config.yaml
n_layer: 8
n_kv_head: 1
activation: "gelu"
norm_eps: 1e-05
rope_fraction: 1.0
qk_norm: false
bias: "none"
init: "trunc"
init_std_down: 0.0426
optimizer: "muon_variant"
warmup_steps: 200
batch_tokens: [65536, 131072, 196608]
doc_mask: true
train_tokens: 755300000
Each number is 50 + 15 x the weight over its row's rms, rounded and kept within 0 to 99. Layers, rows and columns count from 0. The size before them is the row's rms in percent of the matrix's.

# down: layer 2 MLP down (transposed), 1280x320, rms 0.0427, rows 842-884, columns 0-79
# up: layer 2 MLP up, 1280x320, rms 0.0426, rows 843-884, columns 0-79
down842 104:60 51 42 58 53 46 53 42 43 68 20 26 34 64 80 44 39 64 38 41 24 50 62 46 51 59 51 68 46 60 41 38 28 47 54 52 35 74 41 63 49 57 49 41 55 11 54 52 51 54 33 27 75 51 70 37 63 48 53 58 35 47 83 46 59 50 52 33 48 40 50 71 51 64 49 54 29 69 78 38
up843 102:46 55 62 46 47 58 45 14 73 14 21 52 73 56 42 38 57 89 63 64 48 70 70 59 48 66 37 34 75 50 25 62 86 45 51 46 57 28 61 22 68 57 60 48 41 73 56 50 50 65 46 49 50 65 53 50 51 63 68 43 63 48 46 49 44 60 48 29 61 17 43 32 54 74 47 68 65 50 10 34
down843 101:59 44 35 76 49 59 23 45 35 69 49 34 16 46 24 62 61 35 55 49 59 29 57 67 43 43 62 59 57 76 50 53 35 66 31 55 52 40 23 66 39 35 34 59 54 32 32 49 37 35 36 70 54 51 58 71 31 43 59 71 39 48 61 66 54 38 37 58 40 67 69 43 43 32 24 36 47 33 64 61
up844 100:49 39 62 42 68 45 64 27 89 51 76 45 94 51 46 43 37 49 54 31 68 59 66 45 55 47 29 38 40 56 63 60 28 51 63 40 46 87 63 44 49 37 69 68 58 77 42 52 41 66 37 43 49 56 52 50 48 51 35 77 68 39 20 76 66 49 27 71 62 66 48 71 42 65 68 41 56 74 43 48
down844 107:51 81 82 54 56 72 52 28 44 56 41 62 52 74 35 45 56 46 52 27 52 51 29 61 43 68 47 41 50 38 74 83 43 35 84 48 52 46 58 36 46 27 73 40 50 65 25 64 34 59 54 63 53 45 48 42 56 90 50 26 67 58 46 34 49 58 49 54 42 00 43 57 76 53 45 40 53 41 53 50
up845 105:52 48 55 27 54 63 41 40 44 56 68 63 38 58 60 71 47 60 73 65 69 50 72 66 48 46 44 32 44 27 50 63 21 47 61 65 42 54 53 66 59 49 66 23 45 44 39 60 65 62 50 35 52 36 30 47 57 43 50 49 49 41 60 41 53 50 65 16 39 43 30 49 58 33 31 33 46 24 58 20
down845 102:45 72 77 58 59 40 68 66 59 40 59 25 33 17 35 44 29 48 54 42 50 42 36 41 22 52 47 50 55 37 55 64 86 61 51 78 31 66 65 46 34 52 55 80 41 43 54 35 23 49 36 49 37 41 43 56 71 47 35 48 46 59 22 39 29 62 43 64 66 46 48 45 64 33 55 34 28 77 28 52
up846 096:37 45 61 39 61 60 68 37 28 47 47 63 45 72 64 47 41 53 29 66 53 47 18 72 58 31 80 53 33 53 59 40 40 81 71 45 48 66 61 50 29 29 41 44 26 38 58 44 64 38 63 77 72 48 27 58 53 38 54 20 70 68 18 63 49 72 24 63 42 36 40 56 79 35 61 43 58 42 33 30
down846 096:62 15 77 45 11 41 60 61 38 57 28 62 51 42 56 35 55 29 76 41 80 37 46 54 50 82 70 44 44 49 53 43 42 18 67 55 59 49 32 24 72 20 65 40 51 64 22 71 70 63 50 67 37 58 54 50 86 55 38 41 48 56 43 46 58 56 61 68 47 28 77 59 58 71 24 51 35 59 51 46
up847 105:52 32 60 71 53 70 57 33 47 56 53 48 37 42 46 52 24 40 54 42 18 26 33 78 54 25 42 60 52 65 38 36 61 73 52 20 84 40 60 58 44 45 53 35 51 49 41 57 49 37 55 71 25 42 41 62 63 52 54 39 15 58 34 42 72 48 39 60 45 73 28 40 28 49 30 62 44 56 57 44
down847 105:36 59 67 28 26 29 50 54 61 40 52 44 41 58 40 42 62 68 45 67 58 49 54 34 41 54 40 39 48 53 45 65 49 46 36 42 63 55 65 49 52 46 25 18 67 39 72 61 49 43 72 31 53 43 43 45 60 56 48 40 58 44 32 39 39 49 46 27 55 32 53 63 54 41 28 53 65 87 45 59
up848 104:59 52 46 39 51 52 34 43 25 41 48 38 42 34 51 34 32 33 32 38 47 45 36 66 43 51 66 54 50 39 29 40 49 23 28 79 41 42 29 62 54 60 18 10 42 45 23 45 32 55 61 19 60 62 57 46 28 43 49 62 42 70 54 74 40 41 43 54 45 23 46 49 59 56 66 48 43 74 87 47
down848 099:66 37 53 43 42 72 53 60 46 60 50 29 48 35 70 27 55 61 52 62 71 61 79 46 38 48 26 31 45 57 25 65 39 16 48 49 40 45 35 71 73 67 50 18 48 46 52 52 61 28 62 72 66 72 24 49 60 82 50 43 59 54 34 38 58 28 65 42 57 43 42 35 51 40 56 52 42 32 30 45
up849 096:43 34 19 68 46 55 54 84 47 65 57 16 70 59 69 49 63 37 45 37 83 68 43 19 29 61 39 34 77 62 46 53 47 60 38 36 52 36 78 64 36 30 27 54 30 41 45 30 42 54 44 42 21 38 39 92 67 32 53 70 39 50 71 54 56 70 70 76 34 41 16 68 64 68 42 79 47 55 43 44
down849 100:35 65 49 45 55 47 11 32 54 32 36 69 28 20 41 33 55 27 36 42 65 75 48 63 50 32 41 54 32 50 43 45 67 29 53 63 47 83 70 42 51 31 38 49 51 55 56 63 49 34 61 29 48 39 34 51 42 53 57 38 37 60 38 75 47 42 65 30 46 61 54 54 47 68 43 53 23 51 69 55
up850 098:42 68 62 37 58 46 51 60 60 76 52 42 52 75 33 69 57 31 57 59 38 48 64 42 39 58 44 54 50 31 35 50 37 42 74 58 72 43 19 35 73 49 63 49 52 82 58 26 42 53 42 40 46 48 52 41 60 48 77 36 51 61 50 60 70 19 82 73 45 51 35 42 41 58 71 62 57 39 64 50
down850 102:74 49 51 51 61 41 48 37 52 53 40 40 42 47 59 28 50 35 47 53 41 47 16 76 63 28 44 62 61 55 42 52 37 80 60 61 11 47 73 44 58 42 26 38 52 58 59 66 81 34 45 30 43 54 43 40 49 37 36 52 43 37 72 21 33 48 50 35 50 96 39 60 58 31 37 50 58 68 34 55
up851 101:27 74 17 27 42 53 76 39 33 61 74 40 51 69 19 57 42 48 50 71 64 69 60 44 50 74 52 25 68 31 59 44 69 47 56 52 51 66 41 76 65 53 50 68 16 22 32 63 61 55 62 23 44 58 23 33 65 28 70 56 53 74 14 43 77 43 42 36 66 65 57 76 37 32 53 49 63 60 58 47
down851 107:70 21 52 65 61 64 35 71 58 52 23 58 58 41 69 47 36 45 43 35 58 61 48 49 60 44 25 74 34 51 64 59 53 34 53 49 64 53 45 51 42 48 60 60 79 89 62 50 71 54 66 66 60 40 45 36 61 56 38 47 55 77 61 52 50 75 95 52 62 52 64 41 62 36 92 30 51 27 59 77
up852 108:50 63 59 46 47 52 59 62 44 57 58 39 63 51 71 44 62 54 55 76 68 43 73 45 56 65 38 46 26 53 34 55 52 59 25 40 63 75 52 42 46 23 56 39 46 40 51 43 51 45 51 27 40 51 61 07 48 95 40 77 59 62 32 65 93 57 50 40 45 72 56 56 56 45 48 58 51 77 31 72
down852 107:55 48 63 44 79 70 62 47 35 46 43 45 43 37 58 47 78 62 41 22 62 42 55 50 37 51 61 61 50 62 76 46 62 49 70 68 50 58 39 57 51 52 58 65 49 87 42 46 40 53 46 48 60 78 49 51 38 33 56 50 62 78 73 70 35 62 50 40 41 48 35 43 68 46 44 26 43 58 40 35
up853 100:48 28 56 52 78 61 31 52 64 60 73 36 46 58 46 41 62 62 12 38 66 70 51 32 62 44 63 59 25 30 57 74 41 55 52 46 74 48 53 32 54 53 65 72 53 78 32 35 32 38 50 32 53 43 40 23 25 67 56 61 83 54 20 63 47 57 79 32 38 59 48 24 42 58 41 19 74 13 46 74
down853 103:37 51 53 50 40 57 60 32 37 32 45 78 51 36 65 73 50 38 59 24 77 61 77 46 58 73 34 42 52 44 60 52 34 44 24 47 34 64 28 42 48 32 43 46 39 48 40 82 40 43 56 58 67 66 30 55 54 51 63 45 46 56 59 20 58 32 53 33 54 55 68 79 74 48 34 53 63 70 47 59
up854 098:38 50 42 92 50 84 60 29 73 59 46 53 39 67 54 65 46 49 46 58 36 78 57 52 85 71 40 38 30 42 58 38 57 52 31 41 37 43 54 53 50 69 61 43 55 70 38 61 67 76 53 56 38 43 46 57 74 68 39 41 39 60 43 37 53 65 51 42 51 30 38 44 48 30 56 81 53 69 31 63
down854 099:28 39 72 60 49 34 35 68 37 63 45 58 50 44 66 56 54 56 78 66 60 51 48 45 32 30 39 71 46 77 45 56 62 87 41 53 27 46 43 56 34 56 56 66 29 53 66 67 45 29 66 53 54 47 49 23 50 45 76 65 88 57 54 58 36 46 45 50 60 75 68 40 55 80 32 48 56 58 55 36
up855 099:40 45 42 30 56 41 68 39 71 15 56 67 35 56 17 28 36 50 31 53 25 55 81 48 30 63 56 52 59 38 46 69 59 45 76 73 74 85 38 36 47 46 42 35 62 45 64 44 53 71 48 52 48 24 47 62 47 57 48 42 51 49 49 39 37 38 48 25 80 42 63 48 74 50 59 31 36 48 35 31
down855 099:56 64 51 65 32 33 45 46 58 40 55 36 51 30 57 37 48 63 39 34 70 59 48 42 73 64 50 56 24 36 75 41 49 70 54 70 39 45 45 40 32 86 43 64 57 68 31 36 29 49 51 80 70 47 38 14 63 45 62 25 26 31 51 45 41 34 73 46 56 59 35 34 66 41 74 23 73 54 35 47
up856 103:75 72 36 45 36 63 65 59 81 51 52 46 55 80 39 69 54 72 26 51 81 47 53 43 74 42 42 57 36 37 69 92 43 62 65 41 71 39 44 54 66 36 48 40 48 64 53 60 56 32 34 47 65 45 60 48 41 82 71 66 46 47 44 50 69 49 49 53 46 43 40 68 57 47 19 39 73 57 48 41
down856 104:57 61 46 36 58 62 36 41 49 44 39 73 31 52 78 57 61 57 48 52 60 62 43 31 59 78 80 71 61 53 48 78 68 45 50 61 24 41 76 25 47 40 33 51 49 61 29 61 53 53 41 62 31 71 51 51 44 27 53 38 79 51 44 45 22 48 53 66 73 39 64 46 37 43 79 27 32 45 70 66
up857 101:44 35 14 54 43 35 65 43 67 42 70 34 49 68 53 35 33 57 22 59 34 46 90 66 24 43 57 62 56 89 57 71 50 26 58 48 35 64 50 59 76 51 97 38 56 38 58 38 48 67 65 82 55 28 60 49 35 56 63 57 16 25 22 41 53 66 51 41 47 57 31 56 61 55 46 38 33 58 62 49
down857 099:99 70 57 58 75 59 58 42 54 70 73 58 65 49 68 49 63 50 56 40 25 40 49 45 64 75 37 78 51 48 41 47 49 29 31 43 41 60 38 39 55 81 38 47 49 43 74 44 12 18 52 34 53 15 64 42 53 51 39 52 82 67 47 50 44 48 44 52 49 61 44 69 34 83 71 55 61 29 46 28
up858 092:63 50 56 20 54 38 69 45 48 54 64 61 37 77 69 52 15 65 45 44 53 50 41 54 43 51 30 35 51 52 67 48 55 39 46 47 47 68 46 47 46 51 47 20 46 42 35 68 43 54 53 30 09 57 66 37 56 63 57 57 51 44 46 47 59 34 58 62 34 41 53 27 38 53 45 50 91 72 54 41
down858 096:56 25 46 49 52 51 63 53 54 39 42 63 68 32 57 44 60 65 55 45 24 44 63 50 52 60 58 32 50 55 58 48 51 47 55 47 37 89 35 55 16 41 48 85 59 36 74 49 41 54 34 53 21 40 21 47 56 50 63 59 48 54 49 49 40 67 63 27 66 61 12 61 72 28 52 50 33 55 35 57
up859 105:64 40 53 48 64 79 17 28 24 58 67 55 44 76 70 57 50 55 39 38 45 40 44 74 39 61 58 37 45 52 42 75 64 52 55 95 73 35 59 47 37 42 51 28 80 55 58 30 61 63 52 48 59 80 38 35 58 35 40 53 65 37 65 43 38 49 75 64 39 44 42 35 50 33 41 54 58 16 48 50
down859 101:39 55 56 45 44 40 60 40 55 75 68 47 70 06 71 42 55 47 67 73 84 58 56 62 49 36 35 77 38 60 17 54 43 49 31 69 42 84 77 36 36 45 59 63 35 52 65 61 36 65 74 45 51 48 71 65 55 50 23 34 72 58 56 36 56 62 64 47 34 63 52 54 47 35 46 44 55 44 78 49
up860 102:63 56 51 47 39 72 62 42 57 48 37 33 50 81 49 46 61 49 67 75 52 40 43 64 38 45 47 64 38 55 29 38 39 44 49 60 41 28 48 12 65 52 69 04 69 37 64 20 48 38 58 32 58 61 51 27 38 57 64 36 42 49 52 62 44 59 53 51 32 78 35 47 46 58 58 47 93 40 64 55
down860 100:68 37 23 41 50 45 19 27 47 54 70 63 47 20 45 47 56 47 42 29 43 38 51 65 47 52 28 54 33 53 55 54 41 71 68 50 24 57 51 58 34 47 29 68 47 29 51 79 44 60 54 36 30 51 40 59 44 17 39 38 74 67 51 39 64 36 37 56 46 35 52 62 17 56 10 44 75 20 41 49
up861 103:47 36 65 18 20 59 38 33 76 38 63 45 79 43 47 39 49 55 49 55 40 61 76 40 22 38 19 58 46 56 42 72 61 40 50 37 38 10 47 20 55 48 65 41 44 52 65 45 51 53 19 69 60 37 53 38 64 50 47 39 41 27 75 61 26 30 61 46 61 71 44 31 43 32 54 60 51 51 51 75
down861 110:21 37 51 42 49 34 47 31 59 35 47 65 80 80 11 67 37 56 42 59 29 57 59 44 48 51 53 64 38 33 58 55 54 53 34 61 40 33 52 58 58 51 34 26 62 60 42 54 20 88 47 51 51 55 33 49 61 72 34 34 45 70 61 66 65 56 51 38 29 57 67 73 42 33 46 41 40 44 34 20
up862 096:47 76 70 63 52 53 31 48 59 43 30 34 47 50 71 30 67 44 70 43 41 45 63 59 37 67 42 25 57 52 61 54 41 44 56 38 46 61 64 43 54 45 59 55 26 74 34 44 35 39 56 72 69 40 18 16 52 52 49 32 63 43 33 73 21 22 52 69 62 52 50 41 61 65 62 35 27 56 48 34
down862 098:49 46 40 40 53 54 42 77 39 39 53 65 36 38 41 59 40 75 38 56 44 37 44 56 65 60 51 41 46 76 65 36 51 66 41 70 81 59 62 55 71 54 49 50 52 56 79 54 48 45 67 54 61 44 77 37 59 51 46 49 33 53 71 53 53 55 60 41 65 58 60 54 46 54 13 48 63 53 56 53
up863 093:51 57 55 53 57 41 57 42 31 27 38 58 73 64 42 47 52 37 40 67 61 53 71 83 69 69 60 48 68 49 55 35 43 54 39 44 48 55 67 48 79 48 55 55 65 71 33 43 07 46 55 38 58 31 80 37 62 80 49 66 54 56 79 58 69 49 44 67 81 23 73 59 39 54 45 48 32 28 56 42
down863 087:34 60 49 36 15 45 38 72 88 84 62 32 31 67 54 63 46 62 57 34 52 40 53 25 65 42 44 53 47 45 31 54 70 51 48 57 57 37 48 46 34 65 55 46 36 22 65 47 72 64 45 46 43 60 28 74 40 19 43 42 59 71 35 29 44 36 73 43 43 68 59 25 55 56 53 33 63 58 36 77
up864 101:38 35 30 57 46 34 60 41 65 37 41 35 20 55 28 67 67 30 30 42 40 52 33 45 30 27 56 33 40 41 45 41 45 35 75 48 81 39 55 52 13 24 51 64 31 60 47 31 41 37 30 58 35 68 32 38 42 51 53 61 79 45 38 41 27 59 31 34 60 47 68 39 53 67 59 33 55 65 44 36
down864 102:37 45 76 46 47 14 23 39 66 59 56 56 54 29 55 44 67 28 38 58 74 47 55 45 33 62 49 69 56 63 57 25 45 55 65 67 32 91 37 41 51 61 54 17 88 50 72 53 70 63 88 45 48 43 51 45 59 39 52 69 42 39 46 33 63 42 64 58 69 49 50 62 50 81 47 54 22 49 45 61
up865 101:51 30 60 35 30 58 40 35 58 64 51 35 48 50 40 39 56 58 52 46 55 38 26 50 54 59 27 54 46 15 42 37 44 31 46 80 37 25 50 60 54 32 30 46 29 82 49 31 42 55 44 46 37 71 46 27 72 26 58 52 52 27 45 27 41 45 39 46 33 44 48 48 73 27 33 44 43 66 59 39
down865 101:33 79 39 35 64 37 51 35 40 34 39 72 45 29 20 49 58 22 39 25 60 80 67 91 57 56 39 73 54 83 58 41 74 64 73 44 58 70 66 55 73 33 49 72 55 33 32 28 61 54 68 36 73 78 43 45 37 34 78 33 38 67 40 30 81 59 18 47 61 67 45 52 58 68 38 55 21 66 56 62
up866 098:82 78 32 58 46 56 57 42 49 35 72 35 25 49 56 35 48 50 35 28 68 41 38 45 66 46 59 36 31 48 30 52 76 52 65 55 34 45 77 50 51 60 67 39 58 47 55 35 48 59 57 42 42 50 49 49 45 58 79 29 54 84 57 52 08 43 55 53 35 88 53 45 63 78 37 30 51 75 50 72
down866 090:47 38 43 48 54 27 44 51 80 61 49 78 52 50 36 85 36 32 66 50 17 66 65 66 28 51 44 63 46 41 61 57 19 31 19 48 48 43 22 30 52 61 61 74 29 41 55 66 45 36 43 59 52 46 53 37 76 14 35 58 66 40 43 31 76 39 33 39 45 32 57 30 46 59 57 67 64 26 65 55
up867 099:37 39 46 32 78 35 58 68 54 52 36 24 39 54 31 55 45 50 43 22 53 68 48 45 55 30 33 65 63 84 30 60 37 66 48 72 29 62 41 54 64 32 89 45 36 52 63 66 17 50 34 58 59 72 14 34 56 34 55 52 47 51 73 26 70 26 53 70 72 16 59 20 34 58 72 29 67 62 37 55
down867 095:66 52 40 59 27 58 53 20 68 49 54 63 38 58 44 40 77 45 34 52 32 46 63 45 58 57 52 48 50 27 71 51 36 71 30 39 81 40 59 65 40 32 41 79 59 41 69 50 56 59 64 38 59 57 66 60 42 72 28 97 52 56 41 40 43 50 40 44 49 68 46 50 62 47 38 29 54 38 48 36
up868 101:51 42 53 57 66 39 32 61 38 26 37 55 61 49 65 19 53 41 49 31 42 64 26 27 56 71 37 62 40 42 77 53 49 54 37 32 69 54 66 46 60 31 35 61 43 72 56 55 48 43 10 37 15 11 36 66 45 52 43 62 56 57 52 53 68 50 56 39 42 56 58 45 65 66 65 72 34 48 70 58
down868 106:38 59 48 48 18 81 45 23 48 40 35 58 01 43 24 66 51 47 70 19 47 60 55 64 80 40 76 60 61 38 37 23 35 52 25 81 48 58 43 76 21 49 59 40 52 42 78 60 29 58 53 68 73 66 49 67 60 49 39 28 47 59 59 30 48 79 35 72 37 69 48 45 32 36 49 36 37 66 31 57
up869 107:41 63 23 35 44 36 43 38 49 57 66 49 80 70 27 51 65 67 57 48 55 55 59 53 67 33 42 21 45 41 62 72 25 41 65 90 40 33 26 57 65 55 49 18 30 54 61 26 53 35 65 52 51 83 66 45 52 26 49 47 78 38 50 53 47 41 33 39 43 97 59 60 54 53 65 67 68 33 24 56
down869 106:66 80 31 47 38 63 68 51 77 73 42 59 55 46 46 28 65 62 55 32 62 56 53 50 37 41 53 64 48 55 28 34 63 53 72 58 37 55 63 80 63 48 39 44 25 52 39 53 53 45 33 78 39 51 28 17 61 77 57 39 58 31 67 37 60 66 71 52 67 53 46 45 58 42 48 64 18 50 58 34
up870 099:52 36 40 52 46 46 49 68 54 55 64 32 32 26 69 51 50 85 56 58 31 55 65 46 42 21 49 34 52 92 33 44 28 49 61 32 33 34 71 42 31 54 54 56 61 89 37 60 37 61 35 58 48 27 39 69 13 53 32 59 43 60 49 42 50 56 39 54 57 55 45 55 92 64 58 66 17 40 53 59
down870 102:71 37 54 72 52 35 62 43 32 25 76 65 42 52 42 30 24 51 58 61 70 53 61 40 60 67 52 45 81 80 49 52 61 77 32 73 47 65 39 52 29 60 53 43 55 73 48 25 42 47 78 20 41 57 74 52 75 30 47 58 50 57 41 24 85 55 68 57 21 57 39 64 21 40 42 40 62 38 32 56
up871 100:48 73 54 51 48 58 47 53 93 68 71 57 74 56 57 56 90 62 52 48 65 57 52 34 46 68 38 50 45 55 62 52 38 34 81 31 49 52 56 35 58 44 43 39 66 43 53 60 51 38 27 63 58 50 49 28 62 61 59 61 40 42 47 80 62 46 58 41 35 48 68 58 65 66 36 52 37 63 47 74
down871 106:38 62 34 22 42 40 18 84 39 22 69 72 47 60 60 52 50 48 44 47 32 44 31 55 49 38 20 38 69 52 38 48 37 56 38 65 33 50 43 55 61 58 43 31 32 46 44 32 36 48 59 35 51 24 67 44 38 60 64 56 59 42 22 63 62 44 63 69 33 57 32 51 45 44 43 51 72 43 53 52
up872 107:41 43 66 42 50 51 47 82 45 53 63 27 65 46 38 53 67 30 64 42 57 74 77 53 54 56 59 39 22 21 34 63 37 21 43 71 45 57 38 60 27 64 52 61 47 27 50 45 72 35 34 35 62 64 55 62 70 52 60 38 18 58 68 76 46 60 28 67 64 43 41 50 48 44 71 44 38 72 43 53
down872 118:56 40 51 82 70 40 70 43 36 69 41 22 42 57 16 24 66 52 42 48 61 51 42 60 59 57 37 23 49 35 21 49 32 16 57 57 55 48 45 44 42 71 74 76 26 54 54 53 30 30 35 52 65 62 41 47 48 60 56 45 59 55 81 51 57 63 61 53 43 51 37 28 64 30 61 67 15 63 58 52
up873 105:73 79 49 42 42 70 75 77 60 38 62 42 56 66 21 15 24 74 71 57 42 45 48 42 44 69 68 55 62 56 55 38 26 25 48 81 59 59 42 52 48 28 55 48 39 41 58 44 45 36 57 49 35 42 40 51 57 82 54 72 58 57 46 29 41 49 34 45 42 91 49 47 41 82 63 37 55 38 45 50
down873 095:46 37 64 51 59 48 59 49 26 40 65 31 80 38 47 42 63 27 11 48 66 65 42 58 63 40 37 02 32 66 49 51 44 27 46 37 45 54 29 49 73 57 52 33 39 45 62 61 50 49 62 72 49 32 56 71 43 44 43 59 62 44 33 25 57 62 61 63 46 49 40 72 74 44 41 36 61 42 57 49
up874 105:32 48 36 24 40 54 48 49 61 51 45 40 57 39 73 79 52 38 31 30 49 56 57 51 49 53 39 42 41 68 55 61 39 55 69 56 79 51 55 47 39 49 40 52 14 51 49 38 45 44 54 49 09 49 43 55 48 66 64 74 63 59 31 73 56 43 32 50 51 33 12 65 48 47 42 61 22 63 47 42
down874 105:58 42 25 59 34 64 42 27 29 55 69 57 46 45 31 44 53 24 52 48 17 39 65 56 34 36 39 66 20 27 51 57 42 44 33 74 44 68 37 50 39 27 56 59 55 28 76 73 39 77 47 53 40 71 50 87 51 38 59 50 67 41 53 67 46 55 62 60 38 60 61 33 43 30 54 50 72 65 40 65
up875 109:57 59 81 47 23 45 52 52 41 36 60 11 31 50 65 28 42 34 54 43 73 64 68 28 62 38 52 49 50 63 37 64 47 57 47 52 45 29 59 29 50 35 62 55 55 58 65 60 65 22 64 78 55 28 59 34 65 42 31 75 50 71 44 52 46 48 43 26 66 42 55 51 41 81 49 38 54 68 37 58
down875 111:41 49 39 57 68 48 53 53 43 62 64 51 60 59 70 36 60 35 53 72 56 43 27 39 51 60 55 34 54 58 36 60 10 61 70 44 27 50 53 68 24 79 47 53 49 47 34 50 49 62 34 50 59 57 44 44 33 47 24 58 30 59 38 69 40 25 57 34 47 34 61 55 71 53 77 57 47 75 20 62
up876 097:34 69 55 82 53 52 26 44 80 20 38 55 58 44 54 31 64 50 36 68 43 63 61 63 52 46 43 46 17 51 21 59 36 28 47 37 46 67 44 22 74 53 60 42 46 59 42 34 43 59 56 56 29 33 75 63 67 64 44 49 27 38 45 60 35 67 54 43 76 41 61 68 71 39 33 27 35 19 60 47
down876 096:54 40 24 55 52 53 53 38 22 43 52 48 32 38 83 40 72 54 46 13 46 55 50 29 46 60 44 52 58 39 67 31 59 60 48 51 94 52 50 84 50 37 61 60 74 50 23 45 60 44 33 57 60 45 47 71 40 40 66 44 42 57 40 56 19 44 39 80 75 56 52 46 49 75 52 45 43 51 37 51
up877 093:55 52 65 43 52 60 48 74 27 13 82 38 38 61 51 61 47 47 46 60 56 52 33 43 62 49 52 46 51 49 44 68 25 58 49 52 42 40 54 71 58 71 71 41 70 67 35 64 75 50 52 73 41 66 64 51 51 67 44 60 60 41 58 36 54 51 49 50 69 50 43 58 71 71 69 61 44 40 31 60
down877 095:34 50 48 53 58 66 59 52 27 71 53 44 32 40 38 52 39 18 22 30 29 57 49 49 42 21 56 55 64 44 47 31 68 50 41 61 57 48 44 51 18 27 56 61 43 37 54 60 55 59 50 88 69 73 46 27 58 63 63 42 65 49 51 31 61 57 64 64 68 70 82 52 47 57 31 46 38 68 30 30
up878 094:46 65 39 66 59 73 41 37 40 37 37 75 62 38 43 30 24 65 43 46 74 56 29 63 63 32 22 28 40 54 54 55 58 39 20 43 60 42 62 36 39 50 71 63 42 57 50 68 56 48 57 44 43 28 50 54 36 54 41 44 41 48 54 50 24 28 35 72 50 55 42 46 64 25 69 92 53 71 49 48
down878 096:51 22 40 32 88 37 55 73 46 55 61 50 32 71 40 59 37 32 47 41 49 46 69 49 66 54 61 37 06 62 39 39 32 59 50 50 18 55 63 67 78 40 23 26 87 26 79 38 39 56 66 43 52 63 75 38 22 50 57 71 40 49 43 66 45 64 64 48 47 68 54 59 34 47 49 41 49 62 38 37
up879 095:52 50 78 38 49 23 46 38 37 21 45 44 43 46 47 18 69 68 34 59 48 41 50 60 28 51 60 29 36 55 47 44 36 53 37 54 74 51 61 66 53 59 51 41 41 41 65 40 65 45 37 57 76 71 58 78 49 59 55 48 36 69 27 49 23 20 44 47 38 59 53 66 47 35 43 50 33 62 35 63
down879 100:57 66 48 60 46 59 57 54 69 48 54 63 36 57 55 75 30 31 67 52 43 66 30 49 43 49 51 78 63 31 44 31 65 69 53 38 60 51 87 64 46 79 41 58 43 58 68 64 58 48 66 45 37 29 54 39 63 48 46 45 70 48 51 47 69 56 16 67 30 51 27 51 45 36 33 42 60 51 62 47
up880 104:65 57 60 56 40 63 31 61 35 57 51 34 28 45 54 43 25 59 39 31 66 66 38 14 19 71 42 45 47 54 82 40 26 68 46 77 62 66 39 67 68 37 57 64 36 46 28 66 62 26 66 45 51 66 34 72 24 37 24 36 45 61 34 55 64 62 44 61 42 40 61 17 71 46 41 65 42 60 45 62
down880 105:32 32 59 75 49 52 64 39 53 50 88 51 57 27 50 36 50 34 54 80 71 39 62 31 77 39 49 59 60 46 74 31 40 60 33 35 47 73 44 72 41 38 65 53 43 51 61 55 49 32 32 38 51 60 76 53 49 49 62 68 16 77 40 41 38 25 27 59 30 70 59 40 41 66 66 25 84 53 58 69
up881 100:24 89 48 55 68 48 38 48 58 36 20 55 48 37 66 79 55 27 74 63 64 43 79 49 56 82 55 35 49 64 59 46 59 33 47 29 53 54 60 20 45 57 56 37 72 73 51 56 27 40 36 58 51 61 44 37 49 72 41 62 67 33 45 62 66 35 51 38 76 36 47 93 65 50 35 34 59 50 45 51
down881 096:74 79 59 79 41 39 64 59 80 38 40 64 56 44 41 53 50 40 65 30 45 53 32 45 27 63 40 62 50 42 40 42 54 59 71 68 36 56 47 49 43 36 57 52 55 50 46 38 45 29 34 66 71 08 48 28 66 58 56 49 50 41 79 70 59 49 45 63 43 30 54 52 46 57 46 55 51 55 52 38
up882 105:74 59 62 54 68 63 79 50 36 63 44 50 48 56 48 47 36 44 44 17 49 30 49 36 83 35 54 49 56 44 48 50 51 52 44 61 73 58 56 41 76 48 46 41 34 60 55 57 46 77 73 63 55 77 45 54 56 38 41 49 52 15 53 50 32 43 51 38 64 75 47 61 65 43 58 78 48 55 67 57
down882 111:57 33 36 54 56 36 47 49 57 50 44 22 35 54 70 72 46 49 37 52 51 39 35 59 61 47 46 58 44 61 26 41 52 61 66 61 60 22 48 36 30 44 42 31 35 60 25 44 28 65 55 44 51 54 58 56 47 67 42 29 38 42 42 48 70 49 45 60 64 51 53 54 46 65 59 56 28 66 42 60
up883 098:34 27 44 33 49 68 67 54 72 59 38 38 54 66 66 51 39 36 46 54 36 45 59 35 51 35 61 40 25 72 64 19 18 32 58 49 51 76 28 49 31 27 48 47 69 49 51 60 59 50 90 50 67 57 60 55 65 44 52 69 49 46 50 75 54 41 45 50 51 72 55 46 71 58 53 55 41 71 49 36
down883 090:58 62 42 31 52 46 57 73 81 45 61 57 37 68 36 53 44 65 63 39 51 44 41 52 49 57 46 14 32 47 51 77 72 78 78 48 19 34 63 51 41 53 37 53 49 46 80 29 52 47 31 69 41 62 18 49 65 63 25 50 59 47 41 62 40 68 42 46 48 38 54 58 63 35 65 44 24 50 70 42
up884 106:70 42 45 60 75 73 38 50 54 62 57 63 53 66 43 60 57 40 27 62 50 65 72 51 39 32 28 32 64 45 51 41 53 55 40 50 44 35 70 40 70 42 64 51 33 66 43 52 74 69 44 74 50 87 59 40 42 51 43 31 50 47 57 35 77 65 74 42 51 52 41 57 42 27 62 57 57 60 45 72
down884 103:61 59 45 29 69 46 64 34 36 25 53 61 72 63 69 64 59 26 46 39 37 64 46 52 44 54 59 39 48 64 66 57 79 62 36 31 58 28 63 55 56 41 47 73 27 51 36 60 52 40 54 47 51 66 53 53 40 41 76 34 57 63 35 52 47 37 41 46 42 60 47 61 60 19 58 52 38 51 53 48